Each number is 128 + 32 x the weight over its row's rms, rounded and kept within 0 to 255. Layers, rows and columns count from 0. Numbers have three digits each. The size before them is the row's rms in percent of the matrix's.

# q: layer 2 attention query, 128x64, rms 0.147, rows 0-127, columns 32-63
# k: layer 2 attention key, 32x64, rms 0.188, rows 0-31, columns 32-63
# v: layer 2 attention value, 32x64, rms 0.112, rows 0-1, columns 32-63
# o: layer 2 attention output (transposed), 128x64, rms 0.0769, rows 0-1,32-33,64,96, columns 32-63
q0 097:139115162163178145174164151170078161147117126093089080125127141127098075092118146133067122139096
q32 091:125160155179089143110103165072069048140116112121049131124157124098106075119119128150162157124198
q64 116:120166138132127125090132124142092136049172145139088140124125200180152122087119168134106152120084
q96 092:144120119138119127132097172128049124080136129135115179122188112122074128137174080115147133111205
k0 088:128163101156150119142115143168122133167168094183125107155131159185122159168098151198085095108194
q1 104:183081132178182090137169158209154186169124120144105174149087162150103111123141146127083159143079
q33 091:086158072100144114060148102113134147114144105130104121177118103105124142108140141181122084152086
q65 097:082153141132110131071106096109162146193140128210097140120198147143136126189151183161120164117142
q97 069:204122100097151187147088098124144142114174138094147107140105117136148112143102134155066149189119
k1 045:182165143124108171142116125118067156166091101143144081158158141122087122138112078089109144195153
q2 104:096100091104130147154128217095157116107150127118104151102128115088161146132132115123166140080164
q34 080:199057090121154068159114118105173158146072137121151146168130099118192115177104117156111139139159
q66 084:163053110125153178182174122150122119133123156057125130128099111095166130105094128118148088187121
q98 078:111083107147105166132158072108117118131142133116156150097091163077108115146112135117097125146097
k2 063:164083150118122181120119155175124120117186141126139124101122118091108114139122081166161079138146
q3 086:070118133122092186113157149061127104082120181114186199109172133120181162137140135114203094133137
q35 089:147150165145161177128099093060141092135125143115109134129136111092153095151164168083154144157182
q67 090:155108142087145122138105076116099129079103155094151128136078146129139178106159135170116149200126
q99 080:108119140141146149126124069160137098100077111120148059142228119131093176128192163161113088146141
k3 089:105156174161136088085108113136118112123098109175107164160087145120106132146135142206096142098141
q4 092:113138118165133101134111139193134171138122124164128153135106107168089123065088141131143133091091
q36 082:122104130102161100127150131191107138132181159100155092079090086160077125156122173123150116105146
q68 084:094174147176112080118141164166150139151112135167137151076113140169059167133093171156137151103155
q100 069:121071144124143126154181113136128133131204159154115149138142124107186186144129126090171139095179
k4 077:121161089054077167122132141168110125184096114124112105119150071134155126130108129082135203154077
q5 087:142106150100109128133110224103160144135145111197094109101105145097117147142135104142140182131154
q37 094:121169111136159115134189164154118130151117162098167093128111109066146123113148135194172103109126
q69 080:098117167198154077157134147102132129104076143103099139127161110082186086149104085126176154132065
q101 106:167149133095128115184140156119115149124155117167110085154082121169089048138143175115179183124113
k5 082:149133181108211119139149144083118127154079174113097181098135130070080098126098095147114091155112
q6 069:109151095138170135160134120174133180147132111172092102117117126152062132151071127113076127127090
q38 087:119120168121103117162152065210152118132154184138166096079083113158063147109120144160131118137156
q70 093:088117146178138167058130146138131120197154161138125146128182111130090135078100122134116122129162
q102 077:096147133095125095112175099108154181143086150143107203146163074154132148104103103150140150115115
k6 084:111119131098100148119111174187102114161142086114081089142160171171152104120112104119166120108165
q7 097:157102129121141150180144200107084143131156130153082120068110139068167166114107126150146168109130
q39 101:190141113125166121132150169138106142098156159090152124083127126173127109109061177184147131150109
q71 100:126106129125134102163180165149109100153158152172158112137102132134131157097094127106068104136075
q103 092:077100141176127138212128164133146150137150078133148136108096143124109153146080121063124129128105
k7 083:177173162097170135106108077099109101091143151133121152156069098095159136109131104195086071146095
q8 083:100195112102147107079042107122149127089111097103172172219136095170167145159130127099143107132097
q40 123:133143166120178141142093160081086122122175165121135116128155116112199150143120133091163143151156
q72 082:109169131080169131090125162114161152108160092159114077087083121150115144107160111145084110108174
q104 095:079129144137152053113118150145104163126134110120126120113152160152143143151104166115138097148143
k8 094:134079116125161161151166066122123115166125143116140193112121114054113125160130096055086150149071
q9 077:169113086129089123118083218135138130182116051177156081139097147116059100097094119123113139074104
q41 089:176167099128141152135170129123079138106121138173098088128095169135120193117156114139152118112147
q73 076:120168119148105118095105123120117116116130140130095118113120180134118125141152133126106060120122
q105 107:180173186143113148167092177074141081096151158193140127150095107098146115071119114149107085165165
k9 082:127114156180126144085157195117128153092119112142139151042092166140070102175097110078111096119109
q10 106:113127069126099155098161020134139139108081136097137170155178078146093151161171131123123101150106
q42 115:060120124119134150132109136084156131174068110119106159129141153118092084127139115101162154128163
q74 118:116102105068175113095106127151148072100126071127144166140146111149161134070178135115161155106154
q106 106:090110087127095150110149075137120115164074147093155087114154100154095129153132132092173138159137
k10 108:096155111113096164101094119142097078117096105098128099175131092131171140090157122109106100100127
q11 088:136162103145161107146174119107140176077132127112102149110095103156131117142134173171166176135179
q43 095:133092150119104154108120138041086162081159181093078151099167084109148147118133132111156136156151
q75 063:139116115148142132127170145124238148122133105184138109116167109114116158195114098100113115155159
q107 088:077101142147128068112126132117125157195126105085084181121167167132145155156128172073100125131116
k11 075:162132130167119156115126101063092142127125168079139097125130145079115101129143095120107109128110
q12 110:134082064127175152077123152136096169109061064106152147108099165131112177141161151117128125095164
q44 082:172071075142109123105112121152175183138119125111156106110117121170113167155119162131143175130115
q76 099:175074105139135099112133087166166113117102107101107179081171134155149156139109101075187180187115
q108 113:144115101124075217090095104085147144103148112106160148179109087108180168099160152094128148122118
k12 098:057147166099171097070071134175126106130147128181157092096079136138159170116118178144167156147113
q13 097:157120057139152131168187185119071119119175104102147118113122141114160096158144144107071147155114
q45 121:120085171167148134129142097128107129178141138177165155191146105167122133163210054116080136069140
q77 127:159081101135170117082143124121213121115155116147136063174169095142088157210133087123153121129084
q109 092:092104152111187137123146174080119144115173135099151140102119121144174099119145163075079192143121
k13 108:152107123142190167145173128161176183142168095086149136190139176150135134120134152146210110115160
q14 096:162141131179121097156099209114117156146187097146084081118114065093139144154135187114146140131129
q46 120:088130162145109108113121109109146144117126169098104167158122106118097206108198118167091097196122
q78 107:155068107183120126095155142156159131133131150130112113175157126129114183179119126137136161141120
q110 104:173138114179138174166205113128060134095111163088109141085110099115067136107142174140145118122133
k14 105:152157121164078088110155116150135160141137154102167143176131173125104135160062133166166108142180
q15 079:074134119111134139152180142085184139115105129166116151042088133143129121121142147105146099162109
q47 106:139135122137157104185141169106101153130169148110166117097078124134140158057155160124070108120114
q79 106:091097076131083121117150125084186153132125120129171044118132127158108175166130125129074120166132
q111 080:166154133166137161087137129063109089095186116110120177090142146113165106124141146157099143113159
k15 109:140144085119122108169109147128093174121164155146093190120091140152129151162071159062150156131127
q16 109:120106164120106142126092047093083114082143092120135094149141154106209137187132115113120081110113
q48 117:094091169091098134089082084127092104103146120138080124161171119149134142132180076101082093157134
q80 113:166155154139124157160113094143056086099112148162109076147163166123144113170097142097154152107138
q112 101:144080163137066105107145167148159104153113154136151112167145151132057138123198130133163098064175
k16 124:122156151090079162124121156142091083128071148123155103162151190132158062126147121099168092130133
q17 096:098113133195051083133153073139107088165125163074113117171145147137115090119163141110143086129108
q49 113:123127131174168105123093148170139094198153136127189096157113164111141113149234114077086161110159
q81 094:119081060155144153124153173178166113165115060139111094152129105142125175137181135139167099126125
q113 108:164098161135181153074110112094070108129107182062137066072186108116166087129142123124151137113145
k17 108:159090097129103114124096082171154103106111069144167175230121107170120149111104152200164112059105
q18 090:138123099133114117125117117176126174200127164107141164098122093148094141104091107158090134200083
q50 099:158105097135065141108156151130133151145104134148143134102169172173095098109073140112146111126116
q82 086:184129191155116099125132090111076069100112175118142094121162156143167146168109124177135131090171
q114 094:150153074177076142127149134077148152100143115169118056167128071142159135126144128160112158153105
k18 103:112209162129173088161133151102136139161161159099106145130141135117145135064196131164089098111175
q19 117:152081091109139103181115147058094129081146149127147178072073122118126115109117148121105144138130
q51 099:116165145146090095114197156144115169178181117130151116094091120119129120080130099171036088183146
q83 087:152086104102109071139112185127116195123156111192140124141157162061119105141074105062159087122122
q115 118:134104088158143143190101137115127191148162118132124197131056098114080150123132170160071134101074
k19 112:182141075172148112122114090129097157109150107150156150167056096138103124174020181164151122145149
q20 109:118147132149188162133224149105145126127153119123137105065132109106127107103164129124118171109110
q52 082:179147166135183145099176110068133140069131146100113120113108110090162109093084155153123140145119
q84 090:182114093145159145122225158087166159140106138103082149159145120115105131141047140083105109112125
q116 107:164153070118167119175163172121127159142122111171148188103124141096117113135143136168047124141121
k20 085:167145105135141102172156089133116106143183105099148123131155154135131082130137214159179157100134
q21 108:097119177124157118082064187161110099158125105152139095159142115137080135123134097039110145150177
q53 116:143127142118116149104105088155139126162080122135110136190111154145104119143158171128143166108137
q85 106:158121150118169147127181118133114110101081134121148148255168139169200126152150101099141092175174
q117 105:123102139096091148084108167139173076162053141158120122170174160120123152127157142099192097090139
k21 131:116137166083146139065090129155146070131100121122153103176121153092125098071169117133152110131207
q22 074:093107160130095100127124129142152148123104145107077193175119100165100198124105120077110147158138
q54 093:114126139106141096059148134096142126128124165105060174108196113145113161048110142153126129181166
q86 083:098156082122148102123127138116109154119170130143072153091109128148164207131150104105092079119206
q118 092:176141149189110143175115055049081140144136162092149144109137111143102170113068160189135119121159
k22 126:067122141110099214094048137181119117135108116145091112097144100146124180128102070146150098101141
q23 140:087132164124139129094126128149138037133123116132152136228120126135125061119118093072108079139149
q55 137:112103197132123143100142154176134098136168134158123160219093143141112125133131098109086097120156
q87 095:191144152105111174104180115151113097069118128118157165178107170144155097149125116070128148101156
q119 102:152104120135104129089083122174132140159104133086171173238149166171131169087159125076106125148160
k23 112:146124214121149196143094127148126084089096120103142139208107140151091083113140145144166126136120
q24 099:169120106107108154083149174173156158102059101125126180129088093084099179133121103061101112133117
q56 095:205110139132158124109153149137107082064112066138109121151073109138186115164107123128106094108116
q88 095:153133125148115111154107109110173140143147085144154103078078058099116067086096128155111114102079
q120 094:168119142101070083068106124105119077096145119116100137168114101109104130084135114109154133177192
k24 102:138092144083156144116138169177147090126118098146103163193149143182141118153149144093152124129071
q25 108:126091091131108091168117071143154051179059133166096139167116113164085151132095107156183135110157
q57 099:100137054091148179100104136148087112141117174134190049189136190145172123179142115127156160129126
q89 108:090120152105126122113111098180105078146099078129166135122128152140070142076147116182164112119164
q121 128:088141132182055119102110081190094088135144126111157087096176140152165090121100106200159110116124
k25 091:037090173081094108118111181152166071166117135162078100111132090089085186099127100136108128153096
q26 107:154149181167115174128135171179102063126063097133120089092146197099162119150136126092210129160150
q58 113:161138167110132116110123100137182063131072118116119108176200144146100121175073118125220135121149
q90 121:135131141127100087117115149159179078138031171134156101157175117135125116117125077154152092122165
q122 113:138133163131051058123096103128111077159032119124068102155123127081147117134093107148133130145130
k26 135:170173162158098116124132165143122147140126165142098078127089117069193139166180117132128131161151
q27 104:174139116195124104091189132074118081156104175120149076168117151109152064121081132120137129145150
q59 104:130142102154127101158156130097152167102167164125122099150092126102131108184084082141109163124105
q91 120:157143099174091123139158159096121138134136178134153182100124111090090043100139153109096177160075
q123 106:132133087135130118198124119122153198143166135106110171103136144178140155149089144142103160111054
k27 106:125100095149132104198115098031149151121143162111130116137130138064095110123098108096101179130084
q28 116:139091118121119109137034068150089165168181173099116142103115155143101142128095155165148197106115
q60 104:131102111138113117148081101164119124148118149105148129088177197142082117103150129140061144109148
q92 093:135112120132092137157131123109094125183144162159120158051171131106107117113126140138191214138130
q124 119:158133115093194184222139115117109130127158127128130130175098138107130157104144159157101146145100
k28 104:154092101161128157099152098145109123084166082090092117084192105135116182139043189184140154116122
q29 115:118123143108110145114059060147145137139119186126128136121092166154125197122118155166174161145086
q61 123:108099165104098132141065086139129144133156127138070201115139095091095163133132132185158205118124
q93 101:126148111100093150151068092160150162140163111171130159071124095153091178155173095182106136136158
q125 096:074109119119110114149123076139097173130113125139135102074223106196084188085166093166158167150149
k29 110:089113112139124156155139154125174200141140151174090135051159114142105177135106076133129155129174
q30 099:118109122094149052112119071158116165082151115071115132092090153099111227137152138148140112128096
q62 096:107177160203123116102172107116140085144135131099091114062175112123108124107113066088036066137126
q94 092:087143166116106103121111186119202079143144090136117089094152110160094120163167083120136145184184
q126 109:136123110115088088093153179159190104161061129086090104200208118121150111172164139123135126106184
k30 104:114104057102121136125137138178143103194110072147089153169136127136152171184138087143152119138147
q31 102:093155134140184183127147142184137073150133090154145087144111139106131079123180101128078097111149
q63 108:103101125133125195162147143108161117106173080166116131183042143151113097106131067118117125108140
q95 096:126133129118116133154068158141109089107120085169126170050154134132157148098128103185178102127167
q127 096:053099147094122156122103136139107108124117200148118126122102108113099121078086125163120136142148
k31 100:160176170136158169187156099092108127141142202151151158086070189127107079110136121159087086142121
v0 108:132119136124124147147193148131153120142121056072168119123124141131100146093142088181189117127092
o0 103:135107124145172088071135134104164099144146103153151137069118128115166108106133115067104099093063
o32 117:094146164127140140124136136113100134164171157058160157164110080104140172175109152101105060135168
o64 096:160124061107121108160142145111127129097100129169078079042138122120103134142092121118149164142176
o96 079:154171135120070105129101065122125150077087159146100120174100168093112117101135159168128153087140
v1 102:120195148062155102186129127079140134096081098128144182133117151134129059164147121170155066115111
o1 097:144142126134092163107146160128069148148143186148166140169051089109103153096106119150103169074167
o33 107:156120142067111108169090092128108127140058084138117143114125162157132140137094117135119079165124